config.toml
n_layer = 19
d_model = 384
n_head = 3
n_kv_head = 1
head_dim = 128
d_mlp = 1536
vocab_size = 4018
activation = "gelu"
norm = "layernorm"
norm_place = "pre"
norm_eps = 1e-06
positions = "rope"
rope_base = 10000.0
rope_fraction = 0.25
qk_norm = false
attn_scale = 0.0884
bias = "all"
tie_embeddings = false
parallel_block = false
init = "normal"
init_std_qkv = 0.0323
init_std_o = 0.0
init_std_up = 0.0323
init_std_down = 0.0
optimizer = "adamw"
lr = 0.000889
beta1 = 0.9
beta2 = 0.99
weight_decay = 0.22
lr_head = 0.00545
warmup_steps = 201
schedule = "cos"
final_lr_fraction = 0.1
batch_tokens = 65536
seq_len = 768
doc_mask = true
train_tokens = 510700000
steps = 7793
dataset = "wikipedia_en"
Each number is 500 + 50 x the weight over its row's rms, rounded and kept within 0 to 999. Layers, rows and columns count from 0. Numbers have three digits each. The size before them is the row's rms in percent of the matrix's.

# q: layer 14 attention query, 384x384, rms 0.0477, rows 77-126,204-253,332-381, columns 128-191
# k: layer 14 attention key, 128x384, rms 0.0448, rows 76-125, columns 128-191
q204 094:472462457442487405503548524543464523499469471516453499578517452563509449505436424548516573546544406460515487506547480475473495488578512566502516490482503640569423476532498509493550571458528506
q332 105:442439626532374454502557422509425529522448563463498494520498457545478439550532455559540427501552525489452550519580397450457467374569462494526433496459506520585470426511500547480550570512572514
k76 104:561461457571517528515456538571476479458566558619490413497422505413519477483495548594480591477568643509521446424546488528447469528526389484558476478497468520498513435623487478435488454485564486
q77 090:522506454581456433525508381510462499476461537433396471562461478566495512441481532511480469500516424536569513462500490536469452521567513497443447492604565482447526586465517562492471504575475520
q205 087:432492607527526428479414423519482505507485536506478534567480551487482495491539567495457523433485518451489540417518511482449561473593503457526533479536545444516467452481533461677459547458588516
q333 102:517481511428485537433461446501536383494522492533534444491497400546505547580454520500451434473494518570623470433531484505516449501495528505429555509476431535515531438573514430452501502502520491
k77 087:488496561495503458542650530518500500544464542443528446463427530515535511468521475518462405509462462525445531447456502552515523497421539523484460508454457461479591434474512406536580488474479460
q78 091:496607471583521428469503500488510522538488541465563544537458376515514560533522435512563520461485553445498500463492486507499523524491525490562417417494604488601472449553503440462547555477487467
q206 089:491497514485498441457500462467510400461573506457531509449439450555485502488509489551526471610475669553577481475593536375494552579487469452572532608481471487521482435519591492425515503561480528
q334 100:490483494463453458583456471500450531537425411399585455575451478516482517445517493603402555478535559421512494565534571501485553467565519475424488615519354492523468432433510442488490542504517566
k78 095:461491502481496425561438505498589458498545496455601599516492509568461488484481479582519455433500451491500511477495570428445487490565535487444509608475524490495466550487535471502465616491494494
q79 099:537462474445540472373581476454388571482532456544418525556493526561482479508522370499506553550482517518588494513524508525462465396500445484488510472505423504494566475437466540550545503518532518
q207 096:538511568488566520523654568539467519443499526472453438479435418565595400591466365458455467554430530499539449512546453466483517360516561479530474461487525502553379510515579597491488494523460504
q335 095:438564499510489513499588577505469486461428469512386534546528500503535547486399486538530501479494490587554558525490476548439509455506450487543564530508483411614501509481492475475529477528490500
k79 095:481496416624557544489510581431490567466610480577477482507449529579519445571397405474498520501500493524628507487486434457422567528435486588495494504484581344578541438502443564411502416499457478
q80 101:372479522533420478524404473546464456539472462457530543477502558495510582469475515447423484511555465479494456511575531518551480495556501445475509482500478466601593515481502397487438545446499577
q208 096:424496512431499472452431472434492509533525461484470495552530502491453561564500510535534428483546440503433407566447472505507531446543517574427524465510452595518474563516484383552536477578664470
q336 101:464539486566483458448448457488496586535497507465547473465518457579439447497442524502590481521644495432521478412537417484472456450540510573525468477532480492465498486547505516506527473572596489
k80 101:487518416423458513532473535464561533510501478501537513511441460543479581561532458492440450518538599477548410513590518543546432521584541517507495488474532542466495439510515483439527459522502489
q81 083:418555443536448591477506559502477543590500505613525561573470459581471502523497557513557525510423516493603516440526451497626408538523510533520483456517459468507600531482442496391566553475480497
q209 098:507446562434491579465624562556501548480509514464454512523470478456477492509620444508601541537587490566542468597377490491435459474455495547452496558427526420591482489499493458453537550569540458
q337 104:472475497495463477465536559505426515547436570537479591520420481476579506542521562566527450432505510584418519511540493546475489564515495547527458509452522411496533482450438474462495459410552460
k81 096:453530424527496498467486543465634576473493547539541408538556448604432417528477541503506454468450466501593501504456459490496521585502551482587519451473508494417510474557491483482531539472455581
q82 104:455500491615587472536504467486523466433546450407496506530508447479494480487466549406501540556554399455498536562530517530455452504468541429491465457440491447480451496487526531529491475539611534
q210 099:488495506544508528493604488539462476443458504458512511477519458443557423552454527519471529433534473604589455493431520533477496556568442392536497499539575505508417485480496615576484439441413499
q338 105:548451497403503601451451610381598489493508447430509530581553488481532468506424567471620500569516519562486489587570452521459461546514519439534509546456378518518517526527441480470516540571474515
k82 107:556472562499535522459551473503523583540565482525467449411488543519559490532591448478550510485526423404508492548528419476555486482524466497456470470441503524523486485484501547430542572501524446
q83 094:425500464552610555470559621469466531431563534566513531478461527588442523526391406494464439500437527497604451452600511442480457454559515523573391438460590450479546548532491508456434492473457447
q211 101:546533437401518490464627535474478541502484453491447519551492567505495463536512407531443423415509472491523517442459431428531457537484518616534493533576493551539458507580492503470485520423506438
q339 105:601461506470447547389596517565566510577420636527386536543515450491532492579487540465547457488455563529512466481500444541525503418545480525612548506412530484566506570557476493471583545508476458
k83 105:529486545527461517508529510499549418484553603554499511542382517448499518507382486438499506484472592479470459453489498486590531527494388539472549458402478493572479465557482502599474495565450448
q84 098:460416487401528482477559486428473497580451637496526503604494577468459480466478534518562441485550508539450446502551455497559471548556584426520517487483514543522493468591551490523469528560391460
q212 101:522524506499460525397543476540427488542522585612529496561457462528548512482460486502596496572569491518585477508568555460523597539573496549511378500478455495482525464521475500428527542483481520
q340 098:604467460422457463552514410440481486510481510516468513503431460570472481414519460507477450526515468377487532442503440500435508431519544447437455600496531457418494513571519488569479592573567470
k84 102:428471558455443486483369440577436510524455542535500493529474586484437545483521489458493470403500457609426572404536491490493472576509552460525498506545521570419561479453532512550522495520542509
q85 091:478492528529534507408442578476576513569588534501590495535437438535442531512512474429547523470535582500504474400513420489463501489461513556488483508462640472605478512538445513496549540454456448
q213 095:586485512481421534472648479472479485498572574477520495659530435470529461548550519532530507596544420572554471521506439470513416457554553450616408478462448533493511376548520483432499496467450516
q341 101:442534584510443460552543526538481545471507522471554558527470491522502482551549482556472540416496421452533473532576464486448462392574535524516464485469562487485486482503501439624535561551577497
k85 097:499522524460439496556516490514586541511549472447495579512539530477334513463624505444531559424494508520587491487483486551486442464540526508525504459505482439421487500525459511525473513499498499
q86 085:582526530552467440446613528443560510483511518468528462507516474478493450527586558504487549496578496417465501478476485544462569466462556503503522458430536547539485594525481479544547428461563425
q214 088:611514479484498388558560550485487447513505560520461493602456499491523534440599578503535496595631437565456473494496577523491495480531467461539519417417564617457494457576543510538469426480558499
q342 103:533498545513404519527514439448507394527432510504489451490501466404479519446534607563549508503540517427568545538524476523432561445487455433421472508494503506456437483574509415564514490542455533
k86 087:485470470492482583556448553552577567486478479504533503550424560511515477468617521405483498385552558485568529464439520544515507535536471556420518462506526458459554450488438444506459503429590459
q87 103:451551496497476513533408542655610467560537525589534512434495503498466467466539554481480495455416514534429600427588550491644447573581441499444480582508492448486530501445465498555557503446620487
q215 097:469502498587478415523493538573558532535554622549471417557474484502524485601540470457565411491525457378469492449444582449539587489475441522419378451495622485427419558532504520541494426519586408
q343 094:528494599483573603494558593488504562481575514494524490519472425525476455577565568457487449607517484542515512430514592569533546540535447413546557506437572512474458473485543468566523467492556501
k87 099:486618631503537518550476566449547532498425447524492546499446513439495569499587576446447525547525503550499481535488512423493485493423464580533505547447462538498493446426442463494528472590579553
q88 107:485451418505461456394469484439481446487444554504483474524489527493540445415451518508567540523503457472491397448607460427455451427453513521472371491500534596514525512501554500453519425543542660
q216 100:485482540462439506508497503405415560572502610524476450452445525492512462524460451507509462615548506539398428583548439488491598464458499424566429456500501479517491415519510530469467472603443454
q344 103:509483464475479473410532456438535480564476444504419479547600566465495509525534468509588500471497515518541477553561449497479511378521605527593566434449520502577419518561497454482511459576516498
k88 105:544466456510430512462470545549617478495544512508524522527567475408481485551494370409512451495616428468593464422489466561501486504503570469432545506498551506395486482540431629478517489526540519
q89 090:479521487467578511533454500523430479583576457423463590411488493550511448433559465513515445477534561428464443389473526465473470489440556530552416475492484451517495547406581549510490549615641575
q217 103:473490483471480464477386460498480492439544488553518557419417465543416525545496516509446485470483645467508546433539550531528578534491485523462581470509521458486461440459537494586382487498590532
q345 097:512449518511480517546421433435543555493466510477496529566430500471474529487516512490431400535462520459542550533547537473455592502458454516480548429549408475498514416495528480475500544517443492
k89 097:437455515566482472560401471617429505510544575459457503525402478562538493562453500584466512439541410489541544475509517525437436575519489495488463475467622495452534542440529551410490445458450466
q90 098:483514471492464483504477452575499484642515579533444521482482519482465515473516528508574550497482514540559591418513459571590479549531489592475463468498392531389517418480512514488524503564462646
q218 095:519395613499491460420465458526398458490495607510585409526506530540525471595481472367409469537476529511507589503465525465447472418478518475489481490527471476516443472508499439554505475494464446
q346 105:515558534530525524579508453619469514506559475544575452512447510487502518428464474443482476489477485405520484378399502537466487494398448622450487553453526570479504466407541481566600492420570472
k90 103:453530536530476509506421464526453523516551503523469488483468546513475547522463482521405516560480392489552501448516398360451397561384571439557449450409599408465541483378500538463506481490465520
q91 099:506409545425491512447539428504537501502561520488514456556560560536488488554467507490493542478520535487504518543468618517484580487428454475477493467647558545503498466550500546526510572592493492
q219 090:544493531419614458489482474414516526503513453556484537564454512471477511519535507542489519522497501403446574472396554472621512349495514463512430584530467473480543422508565516502450525546503470
q347 111:548504406481480503448480557485537508507524561534447544511517546446484505580449489512447520539403498543485443560497494420513471593563496599568496434579489535525562513487495532496504479544478575
k91 097:481474516520452472442534516541595442529485505561496528522472469456341491589437495459361473516495432513502445489466464580521474476476508631555529464574533502518537554583506514478478478456513445
q92 103:601560536512542489503470535511522541522503486491357557472578468461618474510579468567542456390474503510482458452551427466470485446499602452568528558470552441488506526516470520541439499444510367
q220 091:460489556519486479455526527490568526366585550477567459523404440555490440574428562423469448537499462482486455463556485585419560508529435457532423444538503422457431455491509504503479505474462510
q348 108:531546578475488489504480567503536471501540410529628488570457564544491549527452489510541499501527470371515510407556477529491589430468452437486464611526485449486582451459538518532382566520605489
k92 096:457472493453541444528523574437465564485451458569490616561440476433540510481556473417525497505483432553559417478489479546475563532570488448489473549391528543472478519405470506422577509495483618
q93 090:397562540605491476509530503530492438517492460504592440431573467587488463538527397565480585490557517415561549381485403517517540462417410553402410480456535456538534511507378494578535537488512458
q221 080:440448540469487535460495505536497495494515569536480446559551500513576608477510541562488413535565524482480503530550555506503486436632455416517421490459526425516402496585519474508475558478576522
q349 101:504537498538436502405401564532514496490452458529487527548422506525521408555516508554426429454508512474513527456561513529527542508464461481551562550462482451438502538467489548584498430530618509
k93 088:502607565513509472533562582542562545439616533520500470541471539457468407495561422439517491507567426514597505514525439642445438488466547639550495479485424440457490469519467460485491493481570506
q94 108:481426537508548512480576581553381474448451577478440546532380575474461509547507519486461565521453529486507419501484499476400462440469502475444442458561602540479438489485501476501538462531437537
q222 093:583460496548434496562588520572455463487540505567539450389432444481592460586481352468487520526442521432559490394646484443565466573446528525545457535484503485563517503487471525485546522521436565
q350 105:551588568537473512534527548591477516444471491531518443515439507484555410465419474521473478487513555458520494457529462560503500508479555479540464561474412507591560502450506450533505509477523575
k94 104:507492472614537553488553450603450571531490538505532471414467530634545543464415575567487485440514433475566586483427402493399506493477424455553439491536429416533502548536443549553522493467520508
q95 087:425559551520482533488489512509480474529514499518502566447518439539451532426444488576466615514531537413447450449473499560453486498384515488430445397517468509564562508463448447457610495463506448
q223 094:536500577493404478488523443542470489470541573564445418415451479513487485555446474497456462586581583571514533604512553489382482569483516435527464447469457485568385440502507540477498517505504514
q351 091:458512552522430505566434523453455544495473426513482502534404527474487419489553495469475476531540531452440504456531409446455584478457534433529451488537465539565591496475560565485504454486584567
k95 092:484505454505560522542473490591495532516548573476443540514356375456464377637515412489543556423507489493578574526536492541383408451496509550460504474510529536443515483481460490362516495493513561
q96 094:378491492450496516565425530409500554463534429427529467502521433484542476505573463465531487491483541444429524524518545525497511554495497537508538416508448464455456588487513501435468441471429397
q224 096:544516584508528419551392437480395451597488488498588509501461497434532441557451531440493511524542474554449509488531572479418490574500475389471505430555473487581467459469505518559539429506382461
q352 110:452529509532521468568487455527391501484466420514604423467536536445486478448455428510482476549446500446529514500408499533535543535468568500424469451460507563480481468415528528578437521447436621
k96 102:488491462457527494487453409522497494478420473484509500459513485526478484544506502503507484493452452489449496486508474463527477494531543514476481437566539447470452501441475489465535515456449534
q97 092:594496469394605532430452452461591452513470529478487444535519527386437437552521572391479601592509525436393455612548546537465431573435444505491546604477449506558470466544575375402469485488444496
q225 096:494496476557517507529487543515545483533515481518540419512586490493557540463414455502613557542424533504524481465428508454557543502422508497426435494514450606424543507433486454456527551558473460
q353 102:538497486550613530516559520478492537553511456501484463414570547403469475323492549508527547581532574587508528462379619504465535507458505493506464543428543516588514516476513501546525429518495509
k97 099:453470501558500465478429504555444509521426497544489660408606499426494389453439582518571546548562541431497511527504532488520512416525550464528546588556535515546530492486466566523551496420511499
q98 091:468445454474458510522475473530443452555447511479485510483500480417478491540450486499514514452521479457510540458511433545575461519490441567481557456533521632569481524493516482507572556444612524
q226 088:483425638525458463495522534521434495485552529535517543476460458580501607494430447451496552537478542432454476521517459470464525496528490479453473485550494497491387494480503490495604615433428465
q354 112:417544476586578518504541538542447584480417489465517444473516508552491463560485440531387558476453535515444405505558555532471447485535536537578514461527538579490442550596530503461520494499499446
k98 096:488525488496526490493518514518495488579492513502532506477580483418503475512481545480516549486444509498602455506467509420379462414434496518561543499495531509535443486447477508421566578545537521
q99 096:452557520537489513507414474550603441588461536502468478389506452509419510477551485577473570518581525444362516433470537584555479481397497534475515515535482561506549532477500423492452479454571544
q227 089:397529494505471491496443383517533493599395499506522486405439407539533488542401598529522536460436533451525535460498541498518536411495562551518508421476450431454517494466445429463469457437468556
q355 110:485575442514483473528470518469523508472514480469492522472612497416460504469553483552410486537515482596467500480465506487504527528428456530543581509414490497548519495477531545504517471479401555
k99 100:582532492485552496496479523474517438601532458534514558574583534260414490533557495526448387482614466503508519516497567614525416453505421480498574501496454561540489385504458423422508473459637547
q100 105:480467462587531499503525500531495526487548505535563620549420547474480579606531406494473467491483481542458526531601494490582533413482463505483472547536543430520390485534542546531479553502535456
q228 086:530545403542616536520477545526500493510507513476444520479570528499581529514464487554513459446462511449593452517537538462558536541469519491509493583516486484401508517542489555520535525521427482
q356 104:495455520474472422459457572519447491510452507509487555503482553507588494521531460537465523411539467552537509540522482513544486511578464528486449622544587520481471546481464493521440497487581486
k100 096:445534478452410513505539515558468502441488489512453511565462504528558573417499506493446519509392426549386518560487461465542511511500442511441399552538417461483567480494495504548464606522405487
q101 094:450472513471503533548447459482519492406520507595458567533549496512495552496544508605518500382541540481491490549442544482581497443489465465513505451404569484602614520434454444552465627466581523
q229 089:414518514480542496490373511433459504450439436449570412425506501511465575552525461480543470541542530504412556458498572426554513454443452525442522524542493383594505550472482363537501531503480513
q357 097:518534495525462373529487484495427456501491478435486537501457575472551530505497518481475505511484428522447532462469549498533524508537625541459441516569436487510483489546509474530486429556508543
k101 093:452554440394472561450513506521562605625450505494557549507613544540362473479492555523506477501523430492540452527467488586617473500557488549438583453563486449448637499487565500559495499462483572
q102 082:501513510561444464528539545506505470481467548551508486554534449503477503532503498489548521501576523563540565509450450532448457501400503583529564512471507493593642544512425505536580523526492410
q230 091:494469503497438457452528510479378521388458592496426503496478449508575477561477501533473427630529503575508520480627483514483482519503514513484444507458486521554391456456537531462543502474511515
q358 101:404545482566482484613501501500495537419537486562422563505405433493535469476442533574544457489529533547477632437528494515415510510427465474514479575467420451497485462449590548469467503518471515
k102 088:545486476492556361541498548493553559459582503446530448465536439466453402581487415545480529491477408463634596493460417535420556465442510496533419517495535450467498498474508494453400530478513458
q103 092:600529519385463406449502529496476507495364527607466595471446553489466543563565527567474465467443538539537593501468473505468517581655506520521540543505591526496476446484493433515513502589526500
q231 104:432610491446487438476615566487532564449521489488474464562492503561422487492491376464541511458436483419464543569366431544466424485443463637483533559448539462455527507513502447442479548502467487
q359 101:476570544519512594452568434515402588514585563508458519571486497462403481478489446461409496427533485441419440506450530425566542596434466505567497386471496543496486421520478534451532475499483479
k103 101:452522440502518499503504437406543533499459514544561508426568421520542451487520505474451509518491559515466467543505584502542614497415434571574522452512421509471499475552456550423464517558480570
q104 103:547519529456488480407544471497506509504437566479457506555513495500517518448576436481481408436503508539485486466609476386456474412551546517483495539494608434498435500579508565465490519576417440
q232 095:564437517466504541470433609462512489577473595543370473552513564450498491519519526467567475554477468483549475510558613522489540482520477477503526496560532453563488421440549511471438511524591478
q360 104:531454453411504538373605470497564440496464505481426507539508557520452497562523506527528458478491540407544421522475495497535430489521515476540503487549472485560522509564410456431514558527477443
k104 101:540530544463455459432538497480589449500586530429475501453471444474468471596564466405470471501451510495456436517443545472453447581496556518530540457455518505499509475519462565455576470499518494
q105 102:464476495580449595503453467523459402545525370497619518454500511510458448448438507457469517495470463450529526443539492447604528483525543525515502468512398454510536551448507486554567540453557541
q233 096:493458397527471510487481512530443462461443568401419501447497464467465506524514327516441482439557462593388466542426411513489526576449530494481562442462498562499553567560511541530486481533499477
q361 094:389464486486462482458431582502506615552473497517526485464576430449438517585538488525532472494567488542455518537559466447459529414557495507475524459520587414456530441474550575531533556457588458
k105 099:445505526616493458464465656498527510511466467539404443584540511475550541552441434509471466559528495472548457513487497533524446475590591476495538566468554489534463479533415478514469454453554528
q106 086:451599555479509543633406556450530513459500502482550546415551512494542579478410645542514544506505508515456418507460528439427530496529458443527474476462566468440500522584515550507441438473410451
q234 094:549520490505496515491536442482534521563483460563572540542470498525489449482551570479491590482639482577439451506380441551484532429520510526585496451416487466540567427527507476466592470511503510
q362 108:529544480515494639522453509502532432584469487553525452507549548415400421462450551493485550458453444527468456502542508449524493542461497497545604403548456542496539429523483506381493510511485482
k106 101:580419454463529480461520459455558454525483429486529487534433417374414496462522477363495501544548526511473590566522569520487513515577450559495571472560445579462467557484473451533528477632526522
q107 095:483532526565506578455408541676511541471536471476636476424559509504474574468466362538426500418462469514390573406518529547533552552473475584476517479532528460461543555494505546542459567533529388
q235 098:502528531434491477465545551522614455509451517479415549510462478443434387547510497514430442356495489451521546494497470484422455545495555539497616522407584457467584566566476515526492497523468508
q363 109:496487585481494530494502448594457510475446506439479491434421537444468503567463439525476357514527539518536522560493395468492504418595542511477587483514478463551506525509449512551509604440508554
k107 101:440514493510578463496570512500393448442514524477507401449511474462506498587438514595539546481536459476422499528551524482573559578505512547561539491498529542514462565501527473499487525484519500
q108 100:526550561577595508509513504585464542430420533516419481403563552449518522500484411518486475494413521585499414491594500410402533445541534380564456477510513497555483490509528579498469527455471503
q236 101:611524493489527587513507470504460535525492549539451482457495479512562480524470476612392479473502521468624381498542504523514467552449560425577456494533480497439562509529475536504503511433437517
q364 101:446546552509492534388522470536532544457486453484537433504502506557553495607446457530447436499512426507500454460605431525516556438513522402537476517511477396550582540507487501486444492523531523
k108 106:529449501500456536416515529420420473427511455489507469487360428514573610534415414388499518509430545528432508511471561542457522417467483453447398521508520490493498590496458536566541505580472566
q109 084:584525493537530553475431540540482457440510533485478559423454554569448530489464397546411489406477584408565471366512459473497553477483506486509535504485551437583458552557486493495510493542465469
q237 095:517575440517493555457494439464522477605505516616502549540467453474506521533518486593530475584534522435573484481471447544535467599434445523507489543423485497547580435538514451430484506450521562
q365 107:591523554515474470512520439463472553511519496505554478493471476507491464529491500470535454578534488427458480516547479462384400363470542504450455444518505472476601521559496464500420515542580466
k109 097:442441513548563469491440478574462490485509517477494465531528520450560404479524502444420538509586572524410427536542601560475458492473409583559486510525462529417464542513533482584536450457478494
q110 098:498521515468449532480497411494547556444473461547534557518484553351535426500429508568556482505502447453622438530445464545453445487510471501537513442451481554558523396446517511409505546486568517
q238 098:460469453489494542503472458472617517488468472490524469576571482556445549499509605497521469617508464505534526523509417596561429490489551548516459432517471568479457526484549534470498434539514462
q366 107:505558526440509480520525443456478451486578488511485373535437430570494592457470542511590561457494516498521591517540595480448528478443473416517493470487494415435532513474486471549464421530580558
k110 106:472537582546497578590472485382523596534557438409533469407594487620514536415552548416456478549478484506542473460419501504561505400483469427513560537466491425534494489455435475469485455464458547
q111 093:612408470495546483422493458423415503458508539448521490499471449448527527495441586479459489519503525513544497513525512510444500486461570533475465437444563507465601505524528477426448511533443625
q239 090:521488563437446409506495431481515494532450534494496446449492471518474513518482494512497488582489509487488477484470440434520520459533508503492513489473489567614576456548491559535574483470435482
q367 103:535496565589418581478534439560551459629459499537526556460500577425530501522441527459517528436551471500473421440444418547481492419561589438522492506524485561529457390568445538548491630514496534
k111 092:505425473493517549393516486514537404498477573569484513460450493591517566501447510496477549440505565469520562455636554523596364439488542501522531560483564502409426407538470500517515528596502527
q112 096:444532556536484484441466512604539531528469422612548636534522532479497554434613572468533538449514510591443547496475500429502457469552453429490531552513453486562442442509451532607588531537395525
q240 097:533556537521499461545640523469602494493467553398552463518517456454520414496549464484577476479561460518414467514393518484419530511441356506455516486483491444495540536524488536536554494592464491
q368 106:469487564529523521557501540591484560505466493496524555526426473590474460385544512533475510487498412483468500546458527512488527535528462526486423495492487463498496454541536539541478436524607523
k112 106:475530532501517573575498526459496612451504547525605490496517434556492442430460585476527526501465515491470505546499539495462486548502492497474500480514468497549578507473422474528523448469521548
q113 094:551440513527472405531509494424474509498474534474411538562404412523510460441573500507530479442579539498520557430496390465460458420450679541492521487389507579563524534491501478516495500491511526
q241 092:422484542577399425419571458518494501547419589517444493533512463626550484532396481547554443534478474495471567445568485554470485379519477524528385543464518508577477487529530423539524494466548508
q369 100:428535545541424583498491467552605505445494499512543501502497520443527475543445521518488454510494492494506451422482461559531538564488523493631512435418448478545499409562475454502461555422459550
k113 093:545479541538512513515478574488505555536421488423493511518485491424390576490489428504373474496513512542479484454459455495432486471490512494586521472480436497491539454524494494459467463492602556
q114 106:437448552521536571396505415499499472572526522419460506564489459565494531428489547512475562593538516513443378491519498539485453505445584496523470479467535488501520485536521431434517528544399618
q242 103:540475531461460548492519457499457487537498546467396471478454505445467490587368484498542460543547520531495455621463560519481517492527540449479476525517476475568479383485520425471484540519360553
q370 115:542484431459478498436449450433525560502514440505459575497580481482478480533512469464533502555520479499427395531500420497473399580503543577504545487542528445541539517542476517442552490459510530
k114 114:511540461446461435422467530510546464519513570437488559452474467489408481607479421512480478441514495460478496542478435540467440554507563508509521481529544524481633504535554524406586485467484449
q115 088:524537528438524529482568502504544409529515519526490587525507480444515449536559513527580464515488566427539503465504485576518520542436497530445489461527524565573487542574454424502516497583546472
q243 090:502555503453399469437559448468465440523424512598492447556451469511481491586512533560466407551554441428478487526520583508448541468502497539573490497471540473482434424534528527446459483524520474
q371 098:497438496503419535507535524398565422589487516567462601547559529463481483466627567533451444427438504498524408564554494471414519480484495478470543465460553540515451398574427522498491508510519551
k115 090:594492599472513538465481537576553474466542501468483483543493506373507456526554561454546570460512440424579400516456547551427381536471500537462520528523488531501482395585437430497485488452550554
q116 093:516480470561556531504520541382473456394559426396551507467487466432462512468529471479471550540518550480558524439566518474425510412493478545446455461547523534562477533515469482533510572565535498
q244 095:454467455425428513440475449481508520529433441543521532485422467515467563487566553591444460529417495496591479448541422505537501525612535643518483510509536522468507564517480459426447583565531482
q372 091:528420436504445516450512478495538487516437462507473534512564474603457477531497556515530454437466573570525494621479456455541448536621567458539553456520351493533514519501407570380534554474477428
k116 093:509500515546563499509493562558510492527528534474483437454530489456510472513378457519541520428484551556562473445481471504479500600549468478566470500537429480500535422596495519431450508461414444
q117 096:423449458585455563580449479438461466571432531504527449548516539450471551422526546452542529566585576494510449453527495582500515447349507542506475393462472480535476577486542438431525436508450558
q245 102:519458521497533457590422472395371461532515504488513565390431567523450537346450596624485485597488494467459451500574527427536576476488522464505447455484393505531454411493518532533518510451540637
q373 102:482594395653488532532464425598468562537497480508469502424518631580561560469444449466457507521477404505511476472470510494599544518492542564518448441460502462506440552500554501444486465444533528
k117 103:555499501540532469452451402519490450536522532463398512462508441481463501568526528480539515510525531482601528509457496527511501461553502528490436526504533474560541499481459408511494566455607541
q118 096:508551504466480407454504472539537633507532488510581608492461563486556510458469517450491410448539432464517635538527448569504462507495506547454483541487511440520467443526445511586534542567531498
q246 096:451504485387473406525534485511548535537521554504454524535486488538487549431501509526504463443508428479471463556632422556490475568510450520477533462554480553475531479511456417537485526510505497
q374 104:514455529513480524458532406536478508515523518498498445460451442636531576525478477531511485445504472421479443471555421506497490353563542485407554539504494548477421536565479465605438568539635465
k118 105:480531608493476489555424483462499394480559515470525469488447496517534579437392491499491562443475528459460512557540535412533487536541492467473507519453583511417476443443486412478459552546388503
q119 092:472417476538540537510530554540596474536588519561490443470564503504442464521561526475557615550449393606393561516520583607550363493489402517489508506520509501426458469530504498484527460514503479
q247 111:528514563481468502478555561515561517467504500477546500512465433506562476549515385431455552482566470561493465539430477489493512450446526435486487450417588468419469564540495538474548430539416419
q375 099:390530494517562523547656624540483476483594500473440537476444439520617496515580469594405507476498511554541563528413569515558492478540473499541542507496460512532511466485478464574495461490511444
k119 106:527517495526555376464537512417526595504455558548485461521521540454440465530460469533513482430474465528581480510565507463471580511552542511555518432510575500578563479503515639541508498489535547
q120 095:538593503441464590523535585523510502506532397462497542486558520460553520489497566394549545532526508515507484515588525520476546465613500527573546510544489477484502445445517535454504460474480439
q248 088:531489533418504481422563487564468476499474552565492488577482515464454429488461621544478517529473521603525532474474454580467505538395545607502574518504465483529656450491514497482580607506532430
q376 103:479546573483484547501559584553572541563413413498449466473561486459452509522445554428532532516508494477421497460467465516489511518567537527590481528544481526458574464483488568465513563496372486
k120 096:512472561530451482500556475364471495504529437438477393455460431506434570396396588492500563497508565560402450529592535456506506493543478491514538539510532516505479507473487532467388457420375492
q121 096:521429412528552510469571414437516485479561477424599492401459513481547546514460418541484499604593522447640492463600510479451504437528563465452455440497475476527495481512506555455496498586356517
q249 103:506512511427484570393526493567613452536532469525553539449509459495506562556554481559530459603522450489558501433536472517593514522541499482442483601488529466448558521556492594493632533493449445
q377 104:574468586489496479472512514474609415455460480480553457467419505469494474504457511472506514537543554474558426447484552520453458419507547429444523524580495449471520498482488439446515533626549509
k121 102:513479579485414466510416609469504525565505440526529460456461500514461530470477493482601496468562491615452454495563505486564519529535481445516503538498620490482437507517562512530519381420519490
q122 099:485549479446435537452481499483521533556441500508479484551536605485546491513450551525548504544550452545535418493524476493515401445613475497457453492548363580516509390518495451485499412518515505
q250 102:593540539458544473509506536540491486512501491532526475535527501580417393424463378495535512628514476568481505529484478442477610482456512553512440491449534541468524489541499518494600480603543490
q378 105:398524542546487517462545522576514495606397517496533531563441520438429444490508496506541512439535398555465570455478486498500467435584588508491468431578615491494512399553502552451488427509528450
k122 107:507485515507488530480453440432535540452522512499532433472600456475472491476479498445445468480541541505455448436588447495534537353508526459600524439583531474435474402525484578468498422539527498
q123 094:432409509534545513519419478550488583460595439463448507492456608501445484442462564577514554586447500540509495505536548485450507455426530527484507505534469490565539476450528500518439600371508480
q251 089:456569550494454484473514478576610470441514401466541496444434483526430477473512434453434579326488473435526573500417471544542531458463571557412506557529498413457503611481526455568477545502518491
q379 103:475522490485555425483520527478513578422499556376506553486412478560556526552422532521441559603396574561526538483465481512508473551510396520490517504532462533533555514486512518516568546544419520
k123 091:426558480569424526502592565566445572518541471509565500529440561475521534471415515626547465500534586505566503494562502406580610540554484552568530475424528569556457507422481579550543396527441521
q124 098:443542529526471528549498603536466530455483543563479603529525548524574612495497464531480521554466499536549450453498509409508543480490432454469481523550500496583446414511501519599578578439548515
q252 094:630564468545581547457429429398496532664473542558494531538481492391489507528543584484553502492526603508524460511579606555546484584488463475560537454512468481485575462561485449448478483502572434
q380 116:488467414466548439517452480549508498481467505524508528478550485479422530594497469587463521514530456550436494493511390463529510497584503557444483577567544551441492538485409465476427523497549358
k124 106:511510495487391605517495430482514521419499496432470434511432581383501590473417486492498520357472523568469430582457441487451533538464525481497447463512460501416585438441501578560471513551421533
q125 089:485474479514496431503546468509470474410590459499438546430464516488545512515610530563524424523529544516526504532547552494500522431533530463507555451500604484501453454402555523572474536429545603
q253 087:507546461509586475504455460526610468619509490448500504544489485528475511339519518454515550353537508440521510461492482512567489464544535589504534474459436575487538534521447473470532483526572506
q381 106:419486475439496558504512422576482450445419535443507550472550465535544535534558493534413484485513488551524435527555513435552463482578510437516535378447483474540455465513448476469471620497438534
k125 092:544466553590476613392495441473535455631527444478439501457451493539464521458490601600374527488513475581451470453524537418478473445453434506558545575448478495453499436564471458501476519463409503
q126 094:491524529487473469447530501561432516440454529609532408492562465559396502522492487460513463550552558575420467559450420482514465448464513479536499468478542492458510528497544464489542380421379430